From a checkpoint of a small transformer trained on Wikipedia: rotary positions, untied embeddings.
Each number is 128 + 32 x the weight over the matrix's rms, rounded and kept within 0 to 255. Layers, rows and columns count from 0.

# layer 4 attention query, 128x160, rms 0.0676, rows 27-55,91-118, columns 80-159
[[133 156  87 167  93 217 145 114 145 122 103 114 158 100 142  74 181 161  93 167 146 138 127 159  90 108  75 113 113 179 134 144 234 195 164 121 121 187 153 170 153 103 125 232 130 109 146 150  91 127 118  90  95 103  78 192 141 121 139 124 181 133 166 137 100 142 132 125 137  65 113 131 117  50 135 118 156 178 149 136]
 [132 135 151 126 106  84 123 132 135 124  87 129 135 109 171  66 160 142 144 114  96 142 197 216 163 120 134 147 122  93 156 100  95 116 143  65 164 141 143  86 163 176 102 117 169 101 144  97  70 163 126 156  75 110 146  90 131 151  94 102 163 105 125 109 161  94 166 128 123 146 178 150 123 160 127 155 150 151 127 166]
 [153 130 150 172 130 142 118 141  78  87 148 144 100 163 135  97 150 116  94  99 112  90 193 161  89 122 140 128 168  94 162 137 137 153 106 162 146 153  75 109 148 120 101 100  96 121 163 132 109 158 114 124 153 144 220 111 131 115 115 114 137 140 132  81 148 183  45 139 135 124  64 148 132 157 115 125 103 147  64 121]
 [ 88 145 118 122 135 115 145 146 142  87 148 117  84 126 124 102 125 172  64 111 123 133  99  98 189 122  77  79 100 137 148 154 208 138 125 132 108 165 156  82 143 115  91 140 131 114  99 115  89 130  80  84 136  92 127 148 120 125 114 159 144 131 154 169 133 122 133 158 105 116 122 131 129 122 120 136 110 107 108 122]
 [200 116 183 148  89 166 149 115 110  82 143 191 144 104  70  88 145 133 100 133 170 142 140 200 156  91 104 117  95 136 162 161 165 117 163 139 106 177 134 132 195 120 119 146 163 121 107  84 154  86  87 124 133 110 107 154  76  87 123 152 155  92 112 106  69 157 196 119  61  64 133  89 157 119 133 130 138 135 165 165]
 [164 142  75 135 141 169 131 165 121 130 132 130  91 138  53 209  98 122 149  80  53  87  95 156  84 112 127 101  86 147 133  70 129  99 173 159 197  16 140 143 127  84 169 118 158  69 120 104 136  88 170 187 168 182 119  85 142 167 138 103 130 132 159 153  95 109 117 167 196 148 197 100 117 147 144  93 129 180 148 160]
 [153 149 111 173 179 120  75 113 120 108 146  75 151  99 208 110 115 191 120 164  91 110 122 178 170 110 182 201 116 141  76 134 169 136 104 155 145 148 122 108 138 179  89 106 100  88 132 122 122 166 114 140  89 104 132 153 131 177 110 131 122  97 172 104 150  81  74 107 190 108 149 138  84 115 132 145 140  80 165 102]
 [127 110 105 133 177 171 159  93 147 105 185 146 148 199 113 118 133 157 130 108 100 113 103  94 188 111 133 110 138  72  73  94 143 198 127 123 144 107 163 122 147 148 125 115 143 124 145 100 171 119 109  84 147 122 123 138 176 137 126 199 164 121 132 122 162 112 119 105 144 179 110 194 139 134 108 119 139 125  87  88]
 [ 63 122 128 101 130 107 141 182 121 118  55 112  96 154 121 184  72 141 163 134 143 130  84 152 109 185 153 159 153  81  91 106 153 176 116 125 149 129 184  94 114 154 165 101 154 163 121  74 139  84 118  91 100 132 115 132 132 144  77 126 120 162 105 128 163  90 146 109 169 130 130 171 141 122 184 117 102 128  87 126]
 [146 221 126 146 100 155 116 156 163 149 129 163  99 139 128 108 109 107  94  99  95  63 127 177  89 136 143 117 104 137 161 134  75  70 144 151 168 200  61  99  93 120  99 155 161 161  94  79 122 159 160 140 129 103 108 159  98 149 161 163 106 117 160 130 133 141 119 121 172 141 148 134  89 129 118 149 163 135 131 154]
 [133 102  82 122 182 113 174 119 118  89 200 153 136  70 112 132 166  74 141 162 166  70  52 167 163 105 132 141 126 111 119 141 198 130  92 159 132 160  97 179 134 106 112 163 131 111 123 148 131  97  98 177 207 184  66 104 101 128 117 136  83 145 123 101 118 141  88 126 109 135 139 125 125 202  89  89 124  96 121 146]
 [114  82 118 141  96 115 151 151 148 102 166 146 105  99 125  94 134 110 165 148 139 114 102  92 142 127 107 116 111 102 147 110 176 192 140 111 118 116 157 144 131 144  88 121 110 188 143  87 114 149 112 141 125 118 149 135 139 158 103 217 166 136 153 172  80 115 101 105  86 134 103 111 166 122 104 164 112 173 126 138]
 [ 98 118 160 134 151 135 140 161 171  81  88 180 151 148 134 123 164  85  96 127  98  82 191 111 174  97 113 121 164 122 165 106 122 159 118 143 128  91 105 148 123 131 137 151 108 124 166 117 143 110 110 170 160 161 117  76 107 121  99 131 194 124 175  79 171  59 111 104 198 131 151  93 111 151  63 110 184 152 152 130]
 [127 145 144 150 117 143 149 141 193 119 137 141 168 152 102  89  98 203  44  87 131 124 159  58 153 106  46 140 156 181 137 104 152 144 167 162 124 190 116 101 130 166 125 150 121 152 108 141 141 104  92 138 120 124 113 130 105 133 114 115 148  99  91 103  74 140  77 105 139 111 129 145 138 110 159 132 123  85 135 103]
 [142 110 154 115 114 137 159 149 160 148 131 139 148 102 101 141 100 132 140  77 144 125 117 123 160  97  71 187 130 211 139  96 147 133 139 172 128 138 144 200 197 143 115  97 173 133 168 100 156 133 133  90 135 177 170 120 126 108  99 170 115  75  76 150 117 165 142 124 100 112 114  97 118 142 199 121 149 117 169 120]
 [127 152 172 135  61 162 142 109 120 167 108  94 103 132 102 121 141 182 117 112 121 103 191  76 103 147 153 127 126 139  83 109 137 104 154 147 164 102 105  89  63 142 155 149 141  99 125 120 152  64 117 102 109 109 126 100 128 159 156 145 116 147 181  60 125 145 127 208 139 156 146 141 159 136 141 115 125 147 134  57]
 [ 84 156 190  81 117  68 137 142  97 163 126  75 167 196 131 139 116 151 165 148  93 171  87 122 155 177 138  82 147  81 135 153 133 122  83 122  65 164 181 149 184 149 117 129 121 142 125 189  93 151  70 107  83 101 147 124 128 104 102 122 206 104 112  41 176 151 117 123  88 113 122 103 169 141 110 169 103  87 130 116]
 [ 58 174 165 141 112 104 143 133  79 109 122 140 134 140 156 137 112  81 113 169 129  99 102 112  81 140 166 134 122  35 134 108 123  70 110 183 125  88 108  94 105 112 101  99 151  98 113 124  82 150 129 119  95 191 130 153 200 141 136  95 158 172 180 119 179 109 119 101 119 147 134 130  56 212 145 118 121 130 178  81]
 [ 82 167 148 124 122 105 138  90 111 105 153  89 112 151 126 144 116 134 101 198 124 111 156 128 152 193  85 118 103 133 151 103 128 166  68 118 155 194 152 143 157 134 113 118 140  92 121 184 118 169  80  99  95 128 148 138 149 141 142 122 103 109 151 157 217 103  65 127 153  55 157 115 142 151 159  65 154 161 127 105]
 [169 118 141 167 202 138 138 130 134 138 153 112 128 109 180 146 154 105 111 104 170  88 109  89 150 157 154 117 124 180 149 176 151 113 107 166  85 131 146 126 152  96 108 110  47 152 119 151 118  99 156 112 138 111 170 182 110  87 127 113 118 155 124 138 110 145 124 132  90 117 103 119 139 118 165 104  98 117  84 172]
 [167 143 149 101 103 142 114 141 126 135  88 176 119 118 135 116 107 122  84  95 126 130 115 152  62 177  80 157 116  91 196 168 146  58 144 140 146 193 156 134 125 136 187 146 123 166 134 167 185 116  80 124 112 149 129 160 104 122  88 170 148  89 105 110 144 142 137  76 135  80 151 128  83 162 130  81 113 168 113 159]
 [119 124 142 152  89 163 110 131 122 185  65 154 140  78  81 123 141 110 120  85 144 156 157  84 171 146 206  81  74  99 138 163 212 161  91 158  85 177 130 136  92  97 177  77  95  79 121 114  96  97 159 221  75 103  86 146  95  94 150  72 131 113 134  71  91 147 146 122 125 120 122 106 213  94 136 191 135 186 137 105]
 [193 130 159 196 175  72  69 119 165 153  95 136  30  79 153 111 169 114 105  76  62 110 137 108 119  42 117 149 146 156 104  61  93 114  64 139  89 131 131 127 123  51 111  66 152 116 133 118 126 144 111 175 102 191 194 128 127 115 158 157 134 144 147 110 156 173 131 149 112 147 137 103 169 161 144  61 142  89 141 170]
 [146 136 148 211 120 140 106 154 126 105 163 126  96 146 112 162 124 158 130 103 177 110 131 106 133  67  88 123 156  96 101 157 126 133 130  96  88 187 101 107 156 103 105 142 106 152  98 129  75 154 172 115 164  85 119 115 132  68  96 133 113 121  78 111 122 132 209 149  78  54  94 158  84 115 133 104 146 163  60 122]
 [201 165 107 168 152 120 115  91 124  77 122 124 133 100 120 125 165 105 153 167  99 115 146 112 165  89 119 125 104 177 157 173  70 101 117 136 131 150 123 111 127 122 167 135  72 108 115  62 100 123 122 111 170 174 103 127 105 113 146  96 129  82 140 135 119 116 133 157 121 102 101 158 114 127 103 112 145 113  70 118]
 [181 103 103 135 123 127 163 151 167 168  64 173 109 187  97 109 123 162 147 154 166 136  93 152  99 178 143 152 172 180 116 133 124 119 175  80 133 151 133  63 117 155 128 144  77  96 148  98 172 136 184 102  80 137 162 142  83  87  81 132 115 159 161 149 121  93 134 120 139 142 120 114 108 140 143 129 136  77 193 156]
 [147  96 116 191 138 115 115 186 118 138 178 188 130 146  80 153 158  91 121 125  97 113  93  98 111 130  91 134 190 132 148 125  82 165 146 118 111 162  99 123 192 144  82 121 133 151 169 130 174 145 162 126 121  64  97  89 106 140  83 123 148 166  64  73  79  78 130  97 140  82  80 137  52 146 127 117 116 119 123 139]
 [123 109 134 110  46  90 113 142 179  41 152 134 111  70 126 129  96 103  89  98 136 109 230 152 119 135  74 165 145 117 127 112  80 137 145 101 151 126  73 152 155 133 111 121  89 142  61 130 121 124 147 123  86 143 169 120  93  87  86 190 180 113  73 140  63  97 114 169  89 141 192 154 128 164 138 118 128 115  88 113]
 [164 139 126 117 175 103 103 144 156  92 101 105 122  91 159 171 108 120  94 185 164 178  89  77  76 151 113 133 128 127 130 123 125 157 113 115 131  90 133 134 105  62 112 126 148 108 141  97 159  95 110 106 105 169 194  69 181  97 120 118  90  98 135 119 191  81 153 147 168 136 154 168 131 133 126 118 157  80 150 121]
 [116 115 130 154 179 187 124 108  72 152 111 100 209 139 112  78 188 133 127 163 117 135 157 146 170 107  99 184 176 156 139 159 126 164  77  91 108 166  83 137 101 173 138 139 103 119 138 138 202 102 147 126  93 142 141 168  81 172 115 154 163 142  76 143 154 138 131 114  81 130  65 144 126 169 166 174 126 122 189 160]
 [165 125 134 119 102  52  95 129 139  70 127 121  77 158 204 138 190 204 173 180  98 140 200 173 137 205 154 113 160  86 122 127  86 145 119 128 117 108 185 126 160 149 102  90  96 111 122 142  95 135 108 120 130 108 144 173 203 202 109  99 169 166 153 180 134 106 122 125 122 145 139  74  97 117 137 157 134 159  94 152]
 [103  84 112 102 143 132 131  55 172 120  57 219 109 167 141 104 166 126 100 119 123 162  51  69 183 143 137 123 187  81 179 106 129 124 125 161 142 102 178 185 160 123  82 161 168 114 117 121  84 188 114 100 155 147 111  64 141 127  94 155 141 109 143 135 184 119  89 135 127 124  65  93 149 116  82 132 127 139 146 171]
 [165 103 106 120 145 180 123 127 183 155 132 175 100 100  79 106 124 104 106 115 118 124 151 142 108 116  65 126  52  80 147 210  62  76 145 152 109 122 181  54 160 133 120 228 178 187 117 164 135 145 186 100 152 188 158 128  98 109 116 108 105 144  68 113  64 175 180 179 107  79  46 122 121  87 154 147 176 154 159  93]
 [ 90 123 112  22 179 153 147 156 115  78 121  78 128 133 120 100 125 141  86 140 141 165 160 163 219 128  77 213 136  32  96 104 176 150 178 136 154 141  95 164  75 115 171 144 108 139 156  63 151 138  47 175 106 178 146 113 120 133 145 145 126 129  43 127  64 164 167 153  60 150 130 171 115  88  68  90 133 151 154  79]
 [210 119  81 154  40 168 149 142 127 198  78 131 115 130 143 115 133  76 135 112 139 109  78  51  71  80 110 128  84 131  66  84 195  73 218 124 119  67  85 137  95 124 153 153 124 135 160  87 164 158  82  91 112 134 164 110 143 167 109 155  89 124 137 108 161 105 159 128 205 192 127 148 102 104 109  59 104 140 122  87]
 [ 78 123 164 167 148  74 138  45  83 137 165 128 135 151 135 132 149 143 171  91  58 135  96 172 124 145 193 153 167 104 129 168 115 131  95 133 190 142 129  68 150 157 112 119 167 117 174 148 127  98  89 116  80 116 100  98 139 109 104 148 127 136 180 147 157 107  39  98 153 167  84  79  84 179 109 136 139 127 164 164]
 [170  63 150 147 150 215 148 145 111  99 129  93 159 128 119 116 117 101  62 202 175 110 126  49 116 144  95  99 149  64  93 128 152 155 133 134 106 152 157 127 151 169 133 152  88 127  90  57 141 104 132  88 180 174 141 103 119 153 111 156 155 178 153 155 144 115 117 170 120 135  56 172 128 111 151 140 155  80 118  42]
 [156  71 126  38  85  81 121 164 137  98 175  90 116 117 184 233 150 126 121 162 160 143  90 120  71 229 194  77 105  80  87 183 100 159  98 137 185  76 166 111 133 164 128 128 153 170 150  98 136  90  82 143  95 122 143 117 152  99 185  94  99 183 120 141 175 132 154 187 169  68 149 110 116 128  87 155 163 108 129  77]
 [184 158 196 207  59  71  87 140 173  97 116 221 120 101 144  97 206 113 132  60 120 110 177 141 124  99 157 171 119 191 164 139  68  71 128 160 138 180  44  77 124 155  77 109  87 170 149 149  48 146 137 158 158 145  69 199  66  95  92 160 138 134 123 127  88 218 174  78 133 127 153  76 121  84 124 180  98 133 107 164]
 [122 135 155  98 137 114 108 111 126 171 127 161 169  85 117  81 140 122 100 149 137 165  62 136 204  55 124 116 112 124 121 134 144 151  68 178 144 160 107 147 100 134 143 117 155  90 103 141 140 112 137  80 181  29 146  88 160 156 177  83  84 135 110 111 159  84 118 120  71  90  65 131 135 155 163 128 111 105 129  94]
 [172 143 109 131 125  47 160 119 132 136 218  67  80  79 101 102 166 103 139  99 148 110 103  70 105 105 133  95  88  86 123 108 119 127 145 164 150 101 192 179  85 167 151 128 116 145  77 102 139  82 194 137 102 158 110 153 120 241  99 134  98  94 172 145 115 144 136 103 152 179 111 133 135 116 164 125 133 121  63 141]
 [ 79 159 145 178 139 137 140 117  97 107 118 154  95 148 163 139 116 186  93 122  89 129 175 150 142 130 153 100 131  81 175 135 112 148 114 108  88 227 122 105 104  44 180 147 142 162 177 103  90 115  73 171 143  80 129  85 123  92 190 126 132 162 161  99 149  92 128 115  98  77 174 137  88  78 156 162 170 145  54 178]
 [109 106 159 114  46  57  84 217 199 151 149  51  92 104 157 120 198 173 106 102 118 125 158 103 176  94 176 145 117 139 142  91 117 140 183 174 134 142  90  92 200 144 118 117  92 102 122  36 130 135 104 151 198  13  77 104 146 179  83 150 173 135 103 105 143 104 103 109 151 144 123 153 142 112 102 128 133  92 127 188]
 [ 93 140 159 111 155 140  88 171 174 124 120 135  91  50 145  59 179 187 151  95 165 125 147  81 149 118 119 153 120 198 192 180 138 116 130  99 150 114 120 111 131 122 116  89  88 152 125 220 167 139 135 116 137  97 154 106  81   0 111 156  88 132  97 154 163 178 113  99 139 168 133 106 116 151  21 176  97 111 170 107]
 [ 98 170 133  74 140 135 140 138 161 144 212 105 116 170 110 130  87 134 165  93 196 122 106  69 122 234  87 157  94  86 116  92  82 140 138  96 176  62 107 170  54 172 185  91 165 109 112 167 146 142 130  97 168  75 149 157 134 127 137  53 143  58 103 107 197 128 129 183 121 163 174 149 126 119 143 103  78 121 115  25]
 [103 139 110  91  75 120 114 155 133 136 110 108  89 119 144  92 149 154 100 139 157 131 156 110 136  66 100  80  93  98 107 107  31 114 134 147 127 111 117 121 164 149  85 203 152  94 106 140 103  91 120  79 105 142 138 104 101 157 132 114 118 133  85 111 151 141 159 149  99 115 148 182 159 116 142 168 108 116 100 126]
 [111  94 138 120 133 124 124 215  97 131 112 152 121 122 173 124 125  67 154 176  89 153 101  42 164 155 141 129 169 120 143  76 198  79  81 150  96  54 138 123 133 141 103  97 125 126 136  74 146 180 121 175 149 124 104 175 110 187 168 112 102 206 120 128 154  67 144  93 152 114  77 124  54 108 130 150 129 132 158 109]
 [115  75  28 108 184 122  68 126  92  93 131 182 101 159  95  88  84 150 100 110  91 190 200  97 126 105  99  98 211 159 103 150 141 114 112 151 118 140 123 162 125 130 133 155  60 134 131 156  47 181  98 147 136 121 135 170 145  30 195  62 126  97 152 122 100 215 121  65 146 141  92 110 133 143 158  94 130  98  82 114]
 [146 143 139 112 133 179 168 151 204 160  77 141 142 120 101 157 115 131 158 122  94 127 117  81 117 129  98 120 109 149 164 150 111 122 143 143 164 122  71 115 157 155 126  96 117 142  96 189 112 129 123 115 159 170 142 153  69  38 160  88 128 120  94 178 117 106 146 137 133 216 145 143 130 123 138 112 149  86 147 155]
 [121 157 108  39  63  52  86 173 124 144 126 119 157 159 142  98  71 147 130  85 199  91  98 157  98 128 123 152 106 133 139  92 169 202 150 102 133 192 117 127 131 171 106  83 119 129 151 117 146 118 157 131 129 146 185 114 125  93 148 113 152 116 115 183 165 129 165 179 114  99 158 103 135 167 157 120 110  98  45 110]
 [141  29 202  98 113 107 116 135 138  73 172 142 152 113  95 158 133 111 128 173 174 107 195 167  81 130 155 116 120 114 109 137 118 135 111  99 120 179  97 104 142  88 136 158 120 133 144 121 145 188 155 172 157 154 144 128  94 206 149 146  79 139 120 120  84 106 119  99 182 166 148 119 140 110 105 155  88 157 100  42]
 [101 175 141  36  91 160  93 177 139 196  77 112  85  95  74  89  72 109 143 124 135 148  94  96 126 160 103 109  75 118 119 138 186 157 174 100 117  99 168 114  57 163 142 149  60 117 118 122 111 108 102 149 105 126 196 115 173  40 171 178 162 145 149 125 129 119 178 122 119 158 161 168 107 180 140 147 105  88  79 127]
 [130  99 161 128  49  91  96 113 107 107 131  87  93 137 108  90 135 108 152 102 109 166 151 126  75  37  67 158 125 113 125 109 125 129 112 104 101 132  53 158 149  89 115 170 185 164 128 151 119 177 137 143 190  83 148  93 120 113 184 118 141  97 119 114  78 204 112 131 182 144 168 198  76 132 117 148 111 162 110  66]
 [142 106 107 135  90  89 135 117 135 103  94 134 151 170 174 170 117 142 154 189 125 147 110  79  95  63 139  97 173 194  91 161 110 162 204 151 146 113 121 155 153 132  61 146 153 143 141  78 138 110 139 115  91  86 130  69 150  89 144 151  99 130  91 177 164 133 127  72  99 101  78  88 128 157  93 148 165 158 135 113]
 [174 143 121  90 186  58  76 121 136  97 189 159 167  82 109 141 178 152  97 130 116  65 128  58  86 133 105 108  64 176 135 115 146 150 187 111 150  96 150 114 129  93 118 151 118 151 161 129  98 115  77 158 166  85 198  91 129  80 129 116  96 124 158 110  80  93 101  93 119 142  97 158 121 147 113 111 153 108 124 135]
 [ 90 113 146 171 132 126 149 116 158 167 141 203 158 175 131 190  92  83 182 171 127 102 135  85 169 162  90 215  92 137 147 132  83 135  88 151  35  72 126 161 113 111 120  97  75 116 163 118 107 157 108 131 191 135 126 113 161 128  95 118  44 136 135 119  93 111 127 119 170 140 100  98 105 145 144 163  74  75 113 122]
 [110  97 162 143 108 137 161 104 180 140 165 120 114  83 162 158 136  48 120 112 122 158 107 116 119 125 143 127 136 134 102 135 122 139  98 129 138 199  72 123 156 150 116 132 147 148 151 134 181 108 118 173 122 174  56  90 112 112  91 104 120 143  64 122  52 123  67 102 124 140 106 146  94 194 127 126  83  70 173 165]]
# layer 4 attention key, 64x160, rms 0.0711, rows 27-54, columns 80-159
[[124 120  97 163 141 182 128 119 137 132 129 138 143 137 130 128  93 124 122 181 112  85 165 110 153 106 151 206 137  95 108 104 124 151  89  98  95  65 105 167 109 164 107 108 140  99 143 141 121 144 124  68  94 127 146 148 141 148  88 115 148 118 136 128  90 214 154 175 130  93  90  82 130 101 102 101 114 100  75 120]
 [112  89  72  76  63  82 146 150  92 139  67  90 159 130 137 214  88 114 145 125 169 107 181 129 102 115 149 139  96  93 117 177 141 170 137 124  75 127 108 156 164 145 168 149 164 141  98 106 138 100 166  93 125 133 114 113  63 175 194 141 132 139  58 149 153 110 133 184 119 129 187 131 131 157 144 185 109  96 142 136]
 [131 125 168 145 113 113 157 128 151 168 147 100 131 118 147 105 110 154 129 100 160  91 110 117 156 136 159 111 100 128 169  69 133 122 112  88  74 160  31  90 113 120 147 104 177 138 137  88 128 107 164 106 169 177 115 136 147 110 122 132 190  69  96 109 140 104 121  57 114 169 205 144 161 103 127 136 108 106 109 100]
 [131 121 189 108 114  98 113  73 145 197 168  82 107  73 120  83  98  61 101  61 174 139 141 114 178  77 101 175 174 154 129 128 145 121 236 118 123 143  92 156 129 162  89 130  77  72 134 180 121 114 116 154 160 106 132 162 154 126  85  96 126 104 132 112 134 179 103  58 172 217 171 166 139 127 159 129 149  91 155  96]
 [218 102 181 155 160 106 116 116 226 175  36 144 116 133 150 111 214 117  80  38 148 133 123  89  96  45 130 111 136  84 115  81  61 189 132 120 111 147 107 137 180 162  92 154 133 126 138 105 112 150 151 171 185 159 167 128  69 146 118 162 120 118 130  80 156 108  94 101 168  74 127  66 104 129 134 142 169 118 182 133]
 [141 130 153 103  99 129 120 100 164 128 133 107 109 140  75 127  99 155 105  61 213 177 168 183 145 211 137 158 129 121  81 174 113 150 101 115 155  88 102 155 110 115 165  39 121 103 111 132 197 164 120 147 151 147 147 188 152 211  71 124 173 127 138 178 122 188 123  92 120 107 113 143 154 123 139  98 109 114 117 101]
 [176 110 127  83 184 130 139 105 124 137 168  65 149  93 148  65  83 106  64 114 147 152 106 197  92 104 107 154  90 154 157 126 132 108 186 129 170 157  65 168 152  91 132  93 128 135 152  87 149 124 147 178  92 169 169 151 166 152 134 166 117 142 166 108 180 146 133 174 107 120 158 103  83 158  72 145  61 100 113 116]
 [ 67 107  65 143 146  91 117 151 166 121 124 139 106 142 181 135 154  73 171 123 121 123 145 186 111  78 166  96 175 153 115 108 147 169 178 140 192 100 116 144 148 156 174 115 127 171 129 221 161 136 145 176 129  87  98  99 106 138 124 127 184 125 106 111 164 130 137 113  67 181 134 102 200 156 105 140 177 164 101 190]
 [175 125  77 152 111  75 132 107 192 121  84  74 152  72 165 153  85  85 132 105 128 105 138 133  65 143 139 116 116 137  94 165 131 145 159 162 155  39 135 153 169 169 138 143 219 131  93 185 107  89 105 128  45 159 103  91 128 184 147 124 104 123 186 100 149 180 146 143 137 195 108 102 196 122 140 117 100 151  80  77]
 [ 75 173 143 177  82 148 119 140 194 139 158  47 137 109  73 113 152  93  85 175 102 147  98 149  74  98 178 173 107 144 170 164 115  64  40 141 114 169  93 110 148  89 141  93 106 144 159 203  96 136 138 136 178 179 109  72 113  78 161  82 165  84  63  72 144 143 157 107 164 123 115 139 139  75  92 125 120 147  89 178]
 [116 117 126 135 158 116 114 146 211 122 112 168  64  78 107 109 159 139 100  83 109 138 134 132 127  57 168 131 145 110 119 202 109  90 111 134  99 166  36 114 159 162  65 139 113 124 120 134 109 101 106 141 104  74  87  92 124  92 131  87 116 167 132 169 118 147 206 112 178  92 154 132  68 176 153 197  54 147 123 145]
 [133  95 152 147  45 134 154 175 148 118 109 161  92  88 146 143 133 110 145 123 185  96 173  82 112 142 134 143 100  70 100 162 134  96 139 174 153 168 102 142 115  96 142  52  83 109  75 126 111 130 105  79  88 120  91 154 162 102  95 161 103  97 112 161  53 103 152 141 155  73 153 152 163 124  71 154 111 125  62 168]
 [ 70 161 106 106 103 133  74 129 131 166  91 132 144 108 113 125 161 137 226 106 169 128 151 147 120 121  64 135 123 119 122 104 108  75  42 159 137 182 147 146 134 154 137 151 151 119 135 185 100 127 183 169  97  93 145  85 116  72 128 103 125 137  83 180 114 144 151 139 161 190 129 143 139 118 140 174 150 155  97  96]
 [ 23 123 136 141 131 153 197 104 132 129 117 159 146 123  95 107 148 143 152 175 123 142 186 141 176 171 120  79 155 135 170 181 124 166  95 141 111 107 157 121  99  94 193 123  95 191 114 180 145 145  94 100 137  91  88 106 106  94 136 178 117  80 140 110 162 150 114 163  50 128 119 110 120  93 108 104 155 148  88  80]
 [ 88 113 117 132 150 169 196 177 154 136 117 163 137 160 109 146  89  65  91 166 131  95 176 155 114  34  93  96 135 116 119 172 140 154 110 122  98 183 113 153 156 137  90 155 154 154 104  92 122  83  60 171 125 107 102 158 157 138 172 121  90 186 112 110 130 168 154 180  93 107 129 178  76  85 137 133 104 100 117 173]
 [114 189 107 138 120 116 136 119 127  99 157 100 151  70 183 149 115  80  80 135 130 130 142 127 108 109  99 151 189 132 150  96 156 158 100  44 162  27 113 139  72 162 111 102 160  57 142 156 100  75 124 136 107 184 123 109 123 160 125 190  97  83 134  78  90  85  92 107 107  79 112 124 121 140 133 121 158 100 165 112]
 [ 56 127  92  98 137  85 143 149 181 145 181 145  92  88 137 111 133 105  97 111  80 181 158  90 124 135  90 121 132 219  90 127 110 204 102 118 105  43 135 102 182 167 189 140  98 100 158 133 127 147 135  45 144 114 156 140  96 124  57 133 139 160 162 113 111  55 116 119 138 111 128 104 115 120 156 148  78  61 122 132]
 [185 158 176 118 146  82  52 142 143 159  87 157 130 131 135 145  75 129  89 175 189 109 118 174 146 148 159 194 141 100 140 152 145 161 128 100 148 140  96  98 129 112 171 105 160 150 134  93 169 141 143 118 102 194 176 130 119 120  94 106 138 166 128 159 137  97 112 154 182 180 167 122 165 132 119 125 118 107 134 121]
 [141  66 164  91 137 100  95 199 152 143 160  88  77 144  97 163 119 116 161  61 163  95 120 128 171 125 122 151 116  96 136  52 167 106  88 113 146 166 188 169  91 180 147 194 141 202 189 165 178 177 130 171 138 103  74 172 144 107 109 130 127 221 119 116  74 127 134 110 124  63 102 130 149 133 183 139  87 122 146  96]
 [185 117 147 116 126 128 122 172 111 111 186 108 153 119 102 127 136  79 127 135 118 153 147 125 167 115 153 144 108 107 119 106 114 155  85  90 181 164  88 138 218 150 146  83  99 123 172  64 116 157 120 154 136  97 143 135 149  80 178 152 157 108 129 134 120 136 110  96 129 131  82  27 139 134 182  60 124 147 178 154]
 [ 73 157 172 147  78 127 139 108  50  91 134 111  68  99 150  77 115  71 134 134 116 138  96 126 144 192 129 133  92 138 143  64  99 111 131 149 117 109 109 173 125 130 151  87 131 184 100 154 143 193 122  83 130 152  88 140 148 154 111 153  82 105 126  54 155 156  49 194 147  91  94 106 157 113 144 146 141 137 161 145]
 [143 103 159 176  41 173 139 113 120 157 109 203 138  64 161 147 193 166 128 163 117 131 121 144 118 141 135 124 100 120  73  86  95  67 151  83  98 125 136 173 100 110  87 121  78 113 142 173  89 157 150 126 152 183 189 122 111 135  44 144 146 159  99 117 194 145 124 132 102  90 132  46 111  85  84 149 154 155 103  79]
 [113 136 166 114 127 154 146 132 170  91 145 131 143 109 127 120 100 195 110 157 134 127 127 129 161 167  91 103 102  77  84 148  92 114  97 124 182 166 121 138 104 154 146 146 158 175 134  94  97 153 119 125 155  95 135 110 173 143 168 180 103 133 120 124 199 186 117 133 156 160 163 102 158 123 135  65 171 122  98 114]
 [111  96 156 104  88 121 139 162  99 133  77 108 125 148  59  62 120 202 159 156 108 142 175 136 144 130 137 110  89  68 142 125 152 148 121  78 162 123  93  55  72 109 123 129 153 145 142 145 156 102 111 181 121 184 159 106  88 144 103 100 148 142 138 148 153 133 120 122 142  89  86 131 199 237 124 166 124 117 114 110]
 [ 81 109 192 103  82  68 139 166 171 143  68 129 139 129 123  75 169 154 110  85 169 140 131 142 112 106  80 102  91 113 137 178  48 110  72 133 145 117 146  37 102 167 133 148 178 138 120  94 136 155 150 158 123 133 109 104 125 222 107 160 119 139  85  73  98 147 107 139 125 150 131 137 149  94 164 148  95 117 174 200]
 [134 106 130 174 117 197 118  78  97 123 122 107 160  95 111 160 100  68 136 110 216 227 125  88 114 132 130 100  91 122  83 189 167 113 104 202 138 164 108 128 177 134  95 113 151 142 134 148 147 153 175  81 130 159  90 175 142 125 160 114 130  87  91 137 132  74  86  75  91 158 114 138 156  94 113 145 136 119 163 183]
 [ 97 110 119 180 193 131 122 164   0  83 192 117 146 129 152  86 115  81 100  83 142  52 101 143 101 169 106  98  83 167  97 151 104 128 103 110 168 147 111 191 112  89 150 134 164 145 112 113  98 138 133 183 151  88  69 149  91  97 154  92 134  56 177 122  94 133  64 117 166 139 131 147 104 137 114  90 112 158 120  69]
 [187 103 180 143 115  92 161 121 184 157 120 180 135 160  80  89 133 183 153 187 161 100 146  71 146 171  92 135  48 180  86 180 130 129 169 180  99 132  87 143 134 113 139  99 136 108  88  68  59 188 121  94 114 130 146 132  84 111 152 112 133  84  96 146 156 137  76 168 164 105 151 145 172 115 155 156 190 176 166  45]]